python train.py --n_layer=8 --d_model=384 --n_head=2 --n_kv_head=2 --head_dim=128 --d_mlp=1024 --vocab_size=9407 --activation="swiglu" --norm="rmsnorm" --norm_place="pre" --norm_eps=1e-05 --positions="rope" --rope_base=10000.0 --rope_fraction=1.0 --qk_norm=false --attn_scale=0.0884 --bias="none" --tie_embeddings=true --parallel_block=false --init="uniform" --init_std_qkv=0.0292 --init_std_o=0.0 --init_std_up=0.0292 --init_std_down=0.0 --optimizer="muon_variant" --lr=0.00115 --lr_mult_up=0.627 --lr_head=0.00377 --warmup_steps=200 --schedule="wsd" --decay_fraction=0.832 --decay_shape="linear" --final_lr_fraction=0.0 --batch_tokens=65536 --seq_len=256 --doc_mask=false --train_tokens=647400000 --steps=9879 --dataset="wikipedia_en"
Each number is 50 + 12 x the weight over its row's rms, rounded and kept within 0 to 99. Layers, rows and columns count from 0. The size before them is the row's rms in percent of the matrix's.

# up: layer 3 MLP up, 1024x384, rms 0.0383, rows 26-71, columns 336-383
# down: layer 3 MLP down (transposed), 1024x384, rms 0.0503, rows 26-71, columns 336-383
# gate: layer 3 MLP gate, 1024x384, rms 0.038, rows 27-72, columns 336-383
up26 097:48 69 66 48 44 70 52 37 58 44 34 53 49 59 47 44 35 39 36 44 58 61 47 71 54 38 41 54 54 35 46 54 57 50 47 53 44 70 62 44 52 43 63 76 68 50 51 56
down26 091:24 32 62 70 47 58 52 44 35 28 55 40 57 68 31 54 57 41 68 37 30 58 30 60 44 33 46 39 49 39 53 64 44 38 65 42 51 32 40 37 64 39 59 42 47 65 51 38
gate27 093:59 62 43 29 48 68 43 34 61 64 46 52 53 54 54 57 56 49 53 63 26 62 28 50 53 47 30 49 43 58 58 48 68 47 36 50 49 72 50 51 60 54 40 38 45 65 42 38
up27 099:53 44 48 66 34 55 58 39 78 63 44 59 52 51 51 43 50 67 46 54 59 51 35 41 38 51 56 52 51 49 61 47 60 52 42 39 68 33 56 55 51 57 58 57 41 51 52 53
down27 097:41 49 36 38 23 63 59 55 43 61 57 48 60 55 50 46 45 22 48 35 45 52 47 43 58 53 45 41 52 77 56 58 61 71 56 65 40 58 35 61 43 59 65 47 49 75 81 61
gate28 100:58 32 41 61 44 43 68 56 57 58 33 33 53 38 68 70 46 59 66 36 47 57 51 69 61 55 35 54 76 49 54 73 59 34 59 45 59 66 49 48 46 59 50 44 60 28 43 54
up28 095:50 71 42 35 46 24 46 49 40 68 41 69 49 50 24 49 39 40 39 66 31 86 57 44 52 31 29 57 51 20 24 45 49 64 44 46 59 47 52 45 46 50 36 30 83 69 57 72
down28 098:53 58 55 58 55 66 52 30 64 47 45 66 42 44 50 60 50 29 69 62 39 39 66 63 27 22 73 38 35 53 61 48 40 46 74 48 62 48 52 31 48 35 49 53 48 37 53 52
gate29 097:46 48 51 54 36 38 37 32 34 58 36 58 50 47 35 43 52 55 40 69 50 25 30 53 66 53 65 69 61 51 71 59 38 43 71 42 61 72 49 42 64 51 56 53 57 41 42 45
up29 105:62 66 41 51 65 43 46 30 59 63 46 39 38 36 30 54 56 45 40 69 45 45 54 34 59 54 26 62 29 34 78 54 58 63 44 60 58 39 74 64 58 41 36 49 52 72 62 46
down29 103:45 23 81 58 44 26 28 65 30 33 33 65 54 46 42 57 47 46 61 53 46 65 38 35 63 32 39 58 17 60 63 58 58 30 58 69 62 38 54 34 75 44 34 47 40 65 75 52
gate30 102:48 37 42 61 38 46 56 48 59 48 72 60 63 54 53 69 67 48 46 56 49 22 40 28 34 18 78 42 55 24 61 47 61 38 38 91 59 47 56 38 39 53 59 50 58 55 62 42
up30 097:31 56 48 49 36 65 51 61 53 56 52 68 29 56 64 36 75 29 47 40 58 47 56 27 43 38 38 70 56 52 56 49 55 36 39 56 55 40 55 57 32 45 46 62 49 42 60 69
down30 099:11 59 45 60 50 47 52 73 64 51 39 68 43 63 64 51 51 60 58 52 48 57 59 49 57 41 48 55 40 60 47 78 58 40 57 43 45 51 61 60 39 62 38 55 56 47 50 40
gate31 096:38 42 60 49 55 32 73 57 21 65 52 47 63 68 41 39 49 49 39 17 46 29 45 44 25 48 57 81 62 56 57 49 36 35 57 46 50 36 63 60 63 56 55 53 44 57 54 51
up31 096:35 45 50 56 46 32 73 69 57 57 67 47 58 47 46 36 65 56 37 59 46 56 69 56 56 72 46 52 72 42 54 48 69 64 69 65 58 46 58 61 46 53 39 50 36 59 58 46
down31 096:57 43 51 49 46 37 46 44 41 49 42 78 65 51 39 63 55 23 52 33 53 40 46 41 57 53 64 57 48 53 63 44 31 71 58 43 53 37 47 46 52 44 32 52 58 38 32 67
gate32 096:44 38 41 44 52 72 48 43 56 39 44 51 56 64 58 56 35 49 55 47 58 47 58 54 61 59 55 43 41 37 50 44 58 52 44 37 67 55 41 48 55 63 31 76 44 63 55 47
up32 095:37 35 45 47 33 54 29 27 31 31 31 65 61 47 56 55 53 38 53 57 41 49 59 66 41 55 49 35 54 38 58 43 39 54 34 50 67 58 43 36 48 31 59 29 47 56 52 68
down32 098:45 43 71 44 60 44 41 38 43 57 48 47 45 49 46 51 61 62 59 58 54 59 56 46 47 63 62 40 32 51 71 55 38 32 26 61 70 54 63 49 48 57 44 66 44 56 60 46
gate33 095:53 61 39 39 56 74 49 33 49 58 63 46 67 61 43 54 52 49 46 47 51 54 50 50 52 56 60 73 32 46 40 45 62 43 49 62 32 40 57 44 23 54 69 77 40 21 46 39
up33 098:39 69 37 74 74 52 72 44 37 59 55 40 32 37 59 21 45 50 70 52 46 52 39 23 64 36 66 43 31 56 50 53 64 66 47 46 62 50 44 46 67 43 64 40 48 49 51 53
down33 100:48 33 56 46 60 46 39 43 42 67 33 45 43 46 41 60 42 48 45 31 37 40 45 53 33 48 40 40 66 37 50 30 38 66 65 35 39 76 56 52 55 33 28 50 64 70 70 58
gate34 099:53 57 52 53 54 53 75 55 55 37 47 24 65 49 41 49 36 57 33 53 36 48 60 43 36 47 47 40 55 50 36 61 70 62 30 40 50 70 32 39 56 56 52 55 63 36 61 52
up34 098:69 55 67 71 54 58 68 54 28 64 47 46 40 43 40 61 25 59 46 47 43 79 60 48 38 82 70 44 41 52 55 37 57 52 51 62 22 66 36 58 56 59 45 44 50 49 41 43
down34 100:65 34 58 56 62 66 46 39 49 53 59 57 56 10 39 31 49 68 38 54 83 60 42 47 49 48 43 45 24 59 58 45 67 68 44 48 61 50 50 61 52 57 57 46 58 55 46 49
gate35 104:35 61 36 32 37 45 39 75 43 29 44 38 33 52 54 51 53 78 45 38 49 57 41 46 37 81 66 46 59 64 55 38 62 49 65 41 38 56 47 42 52 55 50 29 47 36 61 54
up35 101:41 59 53 54 54 49 60 51 38 48 36 37 48 24 39 52 58 68 44 60 16 48 44 57 59 49 38 69 32 28 33 52 53 46 60 34 50 63 55 66 68 43 55 65 51 52 35 54
down35 104:44 56 54 52 23 39 31 48 40 51 57 52 49 45 47 59 39 53 47 42 41 68 53 63 74 52 50 62 41 24 49 42 53 29 39 41 51 59 41 50 58 45 34 39 63 43 54 37
gate36 103:53 51 48 42 54 34 44 49 41 49 40 55 45 80 60 60 43 52 59 38 47 62 40 43 50 50 58 64 37 72 36 26 83 52 45 65 83 37 63 51 43 74 55 72 39 58 69 63
up36 101:53 48 36 60 58 42 29 49 55 42 32 67 61 54 56 50 44 56 62 52 57 49 37 31 46 55 34 32 27 57 37 61 39 58 61 84 65 29 59 53 52 44 67 35 58 46 53 53
down36 100:47 56 66 56 66 41 40 52 61 52 31 65 25 35 53 64 36 71 61 36 30 41 34 44 60 32 48 45 68 57 32 44 48 39 64 63 73 41 67 49 57 45 59 68 55 61 61 49
gate37 100:62 34 68 52 29 30 46 44 50 62 43 69 59 56 47 58 64 70 50 61 52 49 53 44 53 30 43 58 38 41 47 60 45 39 72 46 63 52 71 54 64 71 54 38 55 50 33 47
up37 101:61 46 43 59 53 52 35 48 48 63 38 23 53 51 37 62 48 38 43 40 43 58 37 32 66 60 53 30 51 67 63 38 60 52 55 55 40 40 55 59 34 55 37 57 42 71 37 36
down37 103:38 47 44 52 47 66 25 54 61 62 28 55 51 48 52 46 46 56 41 44 64 23 44 56 73 73 45 42 54 46 62 27 51 48 50 63 51 42 50 40 60 47 64 52 37 52 42 38
gate38 098:44 68 52 74 54 26 28 27 64 42 55 52 69 40 73 43 57 62 46 47 25 50 52 60 33 53 61 71 33 72 45 49 78 53 57 55 29 35 47 27 48 66 58 56 60 48 53 48
up38 098:37 38 71 48 50 30 44 65 66 61 25 54 71 67 53 63 52 19 60 58 39 52 62 32 61 60 52 54 39 52 46 36 16 33 24 49 44 70 36 58 51 42 43 44 51 60 41 53
down38 098:60 43 62 63 45 54 53 51 60 34 57 44 37 59 74 39 53 49 49 40 48 40 43 42 58 67 55 55 47 48 50 42 46 68 53 36 63 53 51 37 42 64 50 45 22 32 54 53
gate39 094:24 63 36 63 39 37 35 28 44 44 47 55 42 42 67 45 63 53 44 29 76 66 55 27 44 45 47 51 71 42 63 49 35 41 64 44 43 25 61 41 60 54 36 55 45 50 49 50
up39 102:23 43 67 34 42 62 44 71 48 52 67 46 43 54 40 46 68 45 76 27 64 35 47 64 57 52 60 53 74 57 35 26 50 48 52 66 50 51 49 40 58 63 49 46 41 52 56 35
down39 099:66 26 53 65 40 48 44 56 52 49 54 51 46 74 69 72 56 49 49 85 56 64 37 55 50 66 52 65 37 51 75 52 63 35 49 57 30 44 61 52 47 58 43 43 64 27 70 56
gate40 098:48 60 50 42 26 44 46 40 43 31 53 51 73 61 51 73 67 58 34 50 45 50 72 28 30 46 38 46 54 51 54 45 35 38 38 62 49 48 51 42 72 26 61 65 44 46 32 74
up40 096:51 25 57 48 45 44 48 57 33 36 54 57 58 39 31 59 51 56 27 58 43 54 38 58 47 51 53 56 64 37 50 32 55 25 44 51 59 48 50 57 63 54 63 51 69 37 41 70
down40 097:54 58 66 23 51 63 42 57 57 46 54 40 43 67 59 73 63 54 63 51 39 50 44 49 53 60 48 35 44 43 36 50 47 53 52 40 44 68 53 53 33 51 62 28 35 71 45 35
gate41 099:64 45 40 37 28 43 42 50 41 61 44 44 36 61 42 73 43 54 44 56 36 33 38 63 44 64 61 43 60 48 55 41 49 54 38 54 56 43 49 40 64 50 53 46 40 62 76 56
up41 101:65 71 51 71 52 54 37 51 40 54 44 50 44 43 50 52 49 51 59 48 50 85 42 59 46 81 54 66 52 52 65 40 53 42 37 55 48 65 49 44 35 23 55 62 57 31 18 37
down41 097:24 47 44 57 51 41 51 48 70 67 53 60 38 38 44 57 65 22 61 43 68 40 65 37 62 54 33 48 55 45 61 57 37 62 43 56 56 44 45 53 57 62 34 49 50 55 44 57
gate42 099:56 43 58 59 48 54 58 53 27 41 46 37 60 72 41 49 38 58 67 42 39 68 66 50 35 66 33 51 64 46 60 51 71 32 40 49 64 59 49 60 81 44 48 48 66 56 38 35
up42 099:28 63 63 47 71 57 44 53 30 35 38 62 52 33 51 69 67 43 62 66 52 54 68 55 57 42 60 45 40 46 43 66 59 73 42 36 45 57 39 50 48 59 47 34 74 42 40 66
down42 101:55 50 30 46 38 57 53 61 53 65 57 47 48 40 58 68 60 56 28 47 38 54 50 55 64 53 66 77 60 70 69 46 51 38 53 56 65 55 49 38 57 65 46 30 75 43 47 47
gate43 096:42 51 51 69 47 66 53 51 69 55 36 30 40 46 43 53 58 35 40 24 37 45 53 40 45 47 55 60 38 39 42 53 47 41 47 57 45 46 45 54 55 38 36 60 53 46 48 43
up43 097:52 51 49 49 48 43 62 76 50 35 67 64 42 31 47 29 53 35 52 57 32 32 67 50 48 58 24 50 42 41 50 40 42 76 60 54 69 60 53 57 70 44 56 68 44 68 48 42
down43 098:50 52 48 43 70 63 66 53 55 46 73 33 69 56 52 43 63 38 59 51 69 31 64 48 52 34 31 47 27 59 42 38 45 69 65 66 63 54 49 61 52 73 63 49 72 66 33 34
gate44 098:66 34 17 53 52 40 51 41 80 49 61 46 49 25 61 36 42 47 49 34 46 59 33 37 62 56 49 62 86 52 64 69 74 47 46 37 53 37 63 45 57 55 44 19 56 36 40 47
up44 102:33 45 50 46 50 57 58 50 24 72 54 38 23 47 68 51 46 61 46 64 49 54 63 39 49 53 66 34 51 51 30 61 57 35 61 30 54 49 44 49 44 41 39 47 42 47 46 37
down44 101:64 39 47 44 33 63 57 48 57 41 42 39 33 66 55 41 56 36 58 54 41 59 62 44 47 28 54 52 62 62 47 39 61 40 49 50 48 44 44 37 55 55 48 37 63 37 40 33
gate45 095:34 57 34 54 46 62 50 34 45 71 42 46 46 64 31 55 49 35 40 56 54 60 36 73 50 38 46 53 44 64 53 52 61 44 49 56 51 23 63 43 50 52 34 20 61 60 45 58
up45 097:61 61 31 46 37 48 58 39 72 59 55 49 36 30 54 56 62 63 35 59 30 59 69 58 54 60 52 52 43 53 37 46 46 50 47 54 53 57 62 62 48 65 37 63 58 67 67 49
down45 101:32 70 52 45 48 34 61 76 38 22 36 79 49 33 58 67 45 64 45 47 48 53 63 47 52 62 58 59 69 60 60 41 57 69 61 49 40 58 44 71 47 46 55 76 54 62 56 63
gate46 099:64 54 59 59 44 67 60 26 50 39 74 46 55 48 40 50 69 28 59 46 54 59 50 45 39 58 50 34 42 40 46 31 33 55 58 44 41 31 64 52 24 63 50 56 57 45 63 65
up46 098:60 52 57 57 48 76 49 49 54 47 72 52 42 57 46 60 52 41 31 40 77 46 55 59 82 51 44 53 53 76 48 51 46 53 58 48 29 66 56 49 37 67 50 45 72 44 60 50
down46 098:58 56 27 40 57 38 29 50 54 31 48 30 25 47 31 38 52 47 43 57 62 53 38 29 50 40 38 43 44 47 74 47 49 55 65 48 63 31 50 43 42 38 52 32 29 27 58 61
gate47 098:55 40 24 51 37 34 61 60 68 61 50 52 49 63 69 73 53 53 72 62 63 68 29 71 60 57 46 59 24 62 60 46 43 46 42 41 48 52 46 49 61 45 43 74 37 35 50 59
up47 098:49 52 64 46 46 53 35 78 50 66 61 47 32 40 30 40 52 67 69 62 45 57 24 48 63 35 21 38 56 73 52 36 67 43 24 36 26 69 46 39 43 48 70 37 66 50 71 54
down47 094:43 51 50 38 50 54 46 39 53 53 53 52 43 27 50 51 47 61 26 43 45 53 37 30 25 70 58 50 64 69 35 50 49 59 37 49 40 45 50 37 29 40 39 25 82 65 29 55
gate48 104:46 61 87 66 62 48 28 63 60 53 40 61 79 54 58 56 47 64 76 55 61 17 43 48 45 73 24 39 53 30 70 38 43 45 60 26 54 56 41 68 46 52 36 62 60 75 54 22
up48 101:57 40 52 69 42 71 52 63 64 44 53 32 34 63 47 46 73 31 62 54 43 51 61 47 54 48 40 53 52 72 58 62 52 51 46 26 41 66 47 54 44 28 47 28 30 65 52 40
down48 100:53 47 68 47 34 55 42 50 65 51 46 27 51 57 43 42 60 59 40 43 60 38 45 35 25 47 53 69 83 56 48 43 63 47 29 43 55 29 72 54 55 60 37 58 56 20 35 49
gate49 100:43 49 47 49 44 45 47 55 56 51 41 44 68 68 46 53 48 64 56 63 37 62 55 28 27 44 35 57 52 43 32 60 54 54 47 65 52 45 33 44 49 49 46 55 46 58 55 52
up49 104:52 56 51 62 60 48 46 60 68 31 73 38 38 48 59 58 56 61 44 78 54 31 53 53 63 48 68 45 58 57 60 22 38 25 59 38 45 44 55 73 60 59 40 38 43 46 51 52
down49 101:50 67 39 53 38 43 43 46 50 62 28 74 42 44 60 58 43 40 45 28 52 41 49 48 61 39 40 35 47 51 55 54 52 50 66 42 38 29 42 47 34 46 16 50 62 47 44 54
gate50 099:36 52 75 33 55 53 31 50 65 38 49 38 49 60 54 60 56 44 48 43 53 67 48 52 47 43 55 51 64 33 75 53 46 56 36 48 64 71 65 57 60 35 80 34 48 46 45 48
up50 101:56 78 38 43 47 53 70 59 53 42 40 62 62 49 45 34 64 63 44 66 32 81 60 58 64 54 59 52 56 44 67 50 67 41 61 72 62 55 54 72 43 55 44 53 50 45 26 68
down50 100:38 41 44 76 49 46 43 55 59 41 43 72 51 55 55 48 56 60 55 44 47 40 44 36 54 33 28 70 34 38 49 72 53 49 64 37 38 38 38 32 54 50 63 54 58 50 53 46
gate51 096:66 47 35 08 51 50 53 24 46 41 51 49 56 50 67 62 35 52 43 48 53 43 72 29 66 63 64 52 52 54 64 59 65 61 57 49 55 50 35 48 42 56 47 52 61 43 60 20
up51 098:44 66 61 24 49 64 52 51 55 65 35 23 24 49 48 62 64 61 45 45 47 52 51 43 69 43 42 40 60 42 55 46 45 67 52 57 29 37 42 53 25 43 68 68 48 66 65 55
down51 097:46 26 37 48 53 47 47 63 50 40 51 57 54 51 48 41 47 46 33 45 46 57 44 63 40 65 50 65 53 68 55 41 45 72 53 63 66 36 55 69 57 34 47 59 50 58 56 65
gate52 102:44 61 69 37 40 46 46 46 75 45 45 64 47 43 69 46 51 44 46 43 42 75 54 55 55 50 70 52 81 32 58 40 47 28 64 56 45 50 42 60 61 39 55 53 47 48 35 43
up52 105:59 57 51 60 53 55 50 51 52 66 41 72 41 55 69 61 57 34 50 48 62 32 58 57 37 50 53 54 32 49 58 36 53 56 54 61 47 53 55 63 58 43 33 59 50 40 76 53
down52 102:58 63 56 46 53 52 31 58 66 56 70 33 39 68 51 27 23 58 47 65 52 45 42 62 43 73 40 80 46 26 61 46 52 53 75 29 56 44 58 45 65 44 66 54 58 63 38 49
gate53 094:56 58 49 71 51 60 65 77 58 52 23 48 61 83 64 22 48 54 60 84 71 65 59 62 44 73 38 32 35 54 65 51 47 49 51 27 36 58 58 52 67 57 55 50 63 49 57 60
up53 092:27 62 59 43 52 53 57 72 83 63 57 73 64 46 50 70 26 66 59 70 51 40 62 65 29 42 46 60 60 52 34 45 64 57 54 56 61 60 58 50 36 54 73 57 57 57 55 41
down53 095:39 44 56 43 50 31 31 51 44 44 68 68 31 70 48 43 77 38 64 22 17 33 40 25 43 42 44 35 28 64 44 35 36 54 49 53 81 49 50 58 56 48 48 67 48 37 63 55
gate54 117:42 46 38 56 52 74 60 67 34 50 39 42 59 46 35 73 38 18 51 44 52 74 48 48 38 40 41 36 35 56 59 31 46 38 49 50 75 71 46 75 51 26 50 42 52 53 45 53
up54 111:48 59 64 39 43 54 36 31 55 29 27 48 48 51 57 25 60 39 52 37 75 39 43 74 69 47 48 50 57 75 82 68 37 37 51 60 53 52 66 42 65 61 63 48 69 50 54 52
down54 096:47 69 48 53 54 56 56 51 40 42 57 39 46 48 37 57 48 44 52 70 20 54 45 45 50 63 35 27 57 52 45 56 30 41 48 46 38 56 50 50 52 35 26 61 63 52 62 67
gate55 100:57 67 56 52 21 56 65 46 53 28 58 88 50 67 46 54 34 45 42 44 63 36 44 62 42 53 65 61 45 48 64 46 64 59 66 44 50 55 72 43 73 30 49 50 50 41 47 45
up55 101:49 56 46 25 60 48 24 57 38 71 51 45 56 45 56 49 38 36 53 60 55 63 64 42 48 35 63 64 36 54 55 34 27 47 60 27 49 65 50 38 38 54 36 60 40 48 58 27
down55 102:42 59 53 62 55 64 26 52 51 37 45 45 56 47 35 38 65 35 50 37 43 70 39 45 51 41 43 42 57 55 49 62 55 36 53 69 53 57 22 31 53 50 54 51 67 56 35 56
gate56 099:50 65 54 76 40 49 65 53 53 47 26 44 44 58 80 27 18 51 55 44 38 47 60 60 42 50 46 41 21 42 48 59 57 57 57 34 58 52 37 65 49 80 50 20 52 44 40 41
up56 099:45 63 61 54 44 37 43 27 51 34 56 35 60 60 37 48 62 65 25 36 36 40 38 38 34 38 60 63 26 50 64 51 58 44 51 59 43 21 42 38 52 48 56 41 54 55 39 30
down56 098:47 52 64 69 24 52 48 42 61 59 64 47 56 61 45 28 41 50 68 52 49 71 54 66 59 52 61 43 52 47 58 39 68 66 73 51 58 50 46 58 44 69 46 52 55 62 56 58
gate57 101:61 52 41 57 52 41 40 41 38 48 68 37 47 48 29 55 68 49 67 67 39 50 58 45 50 51 29 41 44 45 43 32 39 52 58 44 48 38 66 44 76 56 48 55 74 73 39 52
up57 107:44 62 64 29 52 71 53 61 58 43 49 59 32 36 49 64 49 55 62 40 59 56 53 66 37 51 66 56 46 52 41 58 54 51 51 58 61 65 29 71 52 38 43 43 53 29 50 35
down57 106:65 44 57 62 42 36 59 59 66 49 48 51 48 32 37 54 74 53 49 40 69 53 55 50 56 42 69 53 42 68 53 40 50 47 47 49 74 49 35 55 55 55 44 64 35 32 70 44
gate58 101:48 61 79 52 43 47 39 61 61 65 60 73 32 51 44 51 64 37 29 73 53 37 70 47 39 41 46 65 36 58 39 58 36 93 33 50 54 57 74 53 53 46 67 72 55 75 24 40
up58 102:58 60 40 48 38 33 58 45 49 91 55 56 57 40 55 31 49 37 70 23 48 12 56 52 72 47 29 44 40 54 61 56 41 56 64 58 32 64 56 39 59 44 45 40 61 63 62 56
down58 098:67 56 51 36 52 35 57 49 58 59 68 60 40 67 32 55 46 62 59 72 43 45 57 35 05 51 37 43 46 56 64 57 59 59 48 40 66 53 54 50 56 48 50 45 50 51 51 54
gate59 101:43 47 42 38 42 61 53 40 27 53 51 25 51 52 53 54 53 50 30 58 46 57 48 44 42 31 55 71 48 54 54 48 51 51 43 58 35 56 51 47 61 66 54 48 56 61 45 42
up59 106:57 61 63 55 47 55 68 42 36 36 41 60 32 55 54 30 68 55 62 56 37 41 50 50 72 46 52 35 52 38 55 42 48 56 24 64 57 46 65 55 63 15 55 52 36 59 56 65
down59 105:37 62 28 44 48 55 55 43 37 47 60 60 57 68 47 56 62 77 52 45 47 28 67 37 47 37 62 63 64 44 59 53 46 55 24 63 43 55 51 78 62 47 59 52 32 54 22 56
gate60 094:47 34 47 65 72 39 43 63 46 50 18 43 55 53 60 44 78 88 44 38 56 66 55 56 67 65 34 76 46 45 34 63 35 43 42 40 60 37 51 45 33 45 28 47 75 56 37 26
up60 096:38 56 39 46 46 23 59 41 36 39 77 40 59 39 45 76 55 47 34 41 58 61 42 48 44 41 50 71 36 58 54 58 32 54 51 42 46 39 28 54 47 42 60 46 61 49 81 44
down60 097:53 59 50 37 46 66 81 48 37 33 40 60 54 51 49 40 48 63 63 40 47 49 55 53 27 48 49 48 69 48 65 53 69 47 61 55 47 54 13 47 43 75 50 43 58 44 38 54
gate61 098:29 16 54 59 20 44 52 39 54 64 62 59 39 51 60 58 55 43 64 57 60 28 67 54 53 59 65 37 32 50 43 58 57 35 68 51 56 36 38 38 31 35 52 58 66 25 28 34
up61 104:49 46 42 53 50 52 56 34 56 61 58 44 66 49 54 54 36 50 30 31 51 51 36 46 61 69 67 46 23 50 56 45 40 69 68 67 47 49 50 51 42 39 24 54 45 51 47 45
down61 102:56 57 42 47 31 50 51 37 46 42 54 43 61 42 27 43 50 53 39 49 61 64 50 60 62 60 51 38 41 52 57 29 36 65 35 44 72 58 32 82 40 43 53 45 48 58 57 47
gate62 095:56 59 43 53 37 29 46 45 60 66 52 48 39 67 48 67 46 46 65 49 58 62 60 74 53 71 58 58 64 35 46 52 46 47 47 43 35 57 43 52 37 53 54 48 32 45 51 41
up62 093:53 63 34 70 41 59 66 41 54 37 31 29 37 39 60 46 50 43 49 54 58 51 39 54 67 57 42 60 39 57 59 50 50 53 33 41 49 42 58 39 51 34 42 27 58 45 67 39
down62 095:37 61 54 34 63 39 50 55 42 30 46 62 41 64 68 43 37 45 78 52 42 66 51 79 39 51 53 65 37 29 39 59 50 35 55 55 48 48 43 62 44 47 58 44 46 60 44 56
gate63 105:55 70 48 44 66 43 46 22 44 29 62 41 30 49 48 42 49 58 77 40 46 84 58 44 53 33 56 68 51 62 36 58 65 48 65 57 63 56 45 65 44 56 29 38 57 51 62 53
up63 102:44 37 44 63 37 22 44 70 37 56 53 39 39 42 42 38 74 46 60 64 59 53 63 61 40 21 46 53 49 33 71 48 47 46 59 47 48 59 60 48 63 44 47 49 53 52 72 47
down63 103:27 49 77 29 49 51 42 45 46 44 53 52 61 57 46 58 30 51 43 51 66 61 50 53 37 59 35 55 59 58 36 47 60 85 57 49 48 61 60 51 41 44 68 42 41 42 53 43
gate64 105:51 45 46 33 48 77 41 52 51 33 32 34 52 48 51 49 57 61 42 49 41 72 48 36 56 61 53 47 42 47 55 55 44 31 47 49 60 46 53 49 64 52 38 62 57 35 55 56
up64 104:58 60 74 50 53 62 56 48 32 44 50 33 64 56 45 49 45 46 58 68 48 44 57 48 49 66 57 51 72 39 58 48 32 66 50 43 58 63 75 35 46 43 47 40 34 74 36 36
down64 103:53 53 50 62 49 42 59 34 41 52 59 47 49 57 35 46 53 45 52 56 61 48 63 51 57 29 52 48 77 51 49 61 49 64 51 36 23 28 68 63 40 47 57 45 45 90 44 57
gate65 100:47 38 56 26 31 52 30 60 29 69 41 64 53 49 24 63 51 58 67 67 57 81 42 53 67 29 56 20 45 43 39 43 57 52 47 31 58 21 22 57 53 55 69 37 34 64 63 46
up65 106:74 59 47 71 49 35 78 49 58 49 56 56 48 51 53 46 52 46 68 64 45 40 64 28 37 43 44 47 58 37 31 67 52 60 59 46 55 73 55 63 73 50 19 42 53 64 69 58
down65 103:67 41 39 50 48 58 38 47 59 59 60 31 43 51 60 68 58 49 62 63 35 59 47 48 63 54 50 54 46 62 67 69 50 37 67 35 45 48 24 50 64 61 47 31 31 63 44 48
gate66 099:49 46 46 37 31 40 52 52 49 35 36 56 59 64 49 36 58 55 71 37 63 24 61 56 63 43 66 52 42 57 47 24 75 50 49 55 56 42 54 53 71 28 48 54 52 50 54 55
up66 094:60 40 55 47 56 70 51 49 41 70 41 49 42 49 54 47 42 61 42 59 64 48 47 70 27 49 66 37 54 48 49 60 41 54 48 52 59 41 51 37 58 62 35 59 43 41 33 66
down66 101:49 60 48 70 47 38 49 36 52 51 49 56 49 71 58 54 38 44 69 48 68 65 36 28 33 69 46 44 37 42 52 68 70 49 39 37 35 58 33 55 51 35 46 53 38 59 55 65
gate67 099:52 52 57 52 45 36 59 41 47 50 44 47 49 82 63 66 50 43 51 47 59 51 44 52 55 35 40 55 33 43 48 45 35 54 71 41 50 69 37 57 44 36 35 58 34 53 61 34
up67 099:52 20 53 45 56 64 54 48 36 61 28 82 53 47 57 37 42 68 44 61 43 53 68 78 48 50 70 42 58 54 48 33 41 49 45 46 62 49 64 54 43 54 48 63 39 68 55 48
down67 097:63 70 36 35 39 49 47 60 52 66 41 47 49 39 39 42 50 18 72 49 35 43 56 20 50 40 42 40 42 34 53 63 53 51 42 46 52 48 41 57 67 71 55 57 59 46 56 45
gate68 100:59 52 41 57 54 55 41 37 26 65 50 56 52 32 28 62 50 52 29 57 42 62 56 62 57 53 33 57 55 61 51 38 62 46 53 42 30 72 63 52 50 42 49 51 57 43 48 57
up68 100:44 36 55 52 65 58 43 49 46 51 39 57 33 36 44 55 57 67 51 53 30 61 49 43 56 66 35 67 45 63 49 49 56 42 21 67 43 65 62 54 63 39 67 55 50 65 51 52
down68 096:52 56 45 29 50 34 50 64 35 73 37 48 61 32 49 55 40 68 45 63 71 36 49 63 64 54 36 49 65 49 38 63 46 47 47 63 45 54 41 48 59 36 70 33 59 69 45 60
gate69 100:47 68 29 69 31 50 46 61 38 65 51 29 51 26 31 50 66 46 52 45 31 44 45 49 42 29 44 51 39 99 49 54 64 48 60 61 61 56 49 48 62 49 63 55 36 68 52 51
up69 100:64 62 51 62 36 47 45 59 49 41 60 43 51 71 56 70 30 62 22 71 75 87 43 50 60 70 66 40 29 39 48 60 56 51 38 34 26 37 47 34 58 78 53 42 62 51 47 43
down69 100:46 65 56 38 48 48 56 41 40 49 56 53 51 58 77 65 38 78 77 44 45 53 78 53 60 50 65 80 50 33 70 62 51 48 48 28 35 52 51 51 61 51 41 38 28 30 77 48
gate70 105:57 51 55 53 17 63 52 46 37 41 35 58 56 55 56 56 50 54 57 58 56 61 50 58 55 49 61 58 38 37 55 51 36 67 50 75 55 40 37 65 61 51 45 59 46 78 64 78
up70 100:50 54 43 43 73 48 51 55 37 31 57 27 68 40 55 45 45 54 50 51 43 46 44 34 38 46 52 48 36 57 43 47 56 56 53 55 70 60 73 39 46 59 30 58 56 54 46 55
down70 100:55 36 39 45 71 36 63 50 43 69 47 39 47 53 40 60 40 47 43 36 68 51 70 57 50 44 46 58 27 06 56 45 58 57 37 43 43 39 59 51 56 66 56 21 42 29 37 50
gate71 103:64 39 60 44 54 65 43 67 57 47 49 42 28 56 62 40 39 51 67 40 48 42 55 69 13 39 40 66 30 52 28 57 38 49 68 49 49 37 36 27 61 45 59 66 39 44 38 61
up71 103:40 51 46 46 55 63 51 65 46 69 52 45 51 55 62 66 65 55 38 52 40 68 53 48 66 50 46 46 77 44 33 48 59 60 63 57 45 33 59 57 38 38 75 52 67 34 52 54
down71 098:38 35 52 56 43 20 41 70 55 48 54 51 39 60 71 44 50 33 80 62 36 40 46 45 49 35 53 51 58 61 69 66 55 56 48 58 50 62 62 54 47 40 24 58 36 63 62 72
gate72 101:47 33 63 59 53 46 55 24 22 58 44 48 51 44 36 32 41 44 59 40 53 44 54 79 49 49 31 45 31 43 55 34 48 30 48 56 58 58 72 53 71 41 58 43 47 57 53 35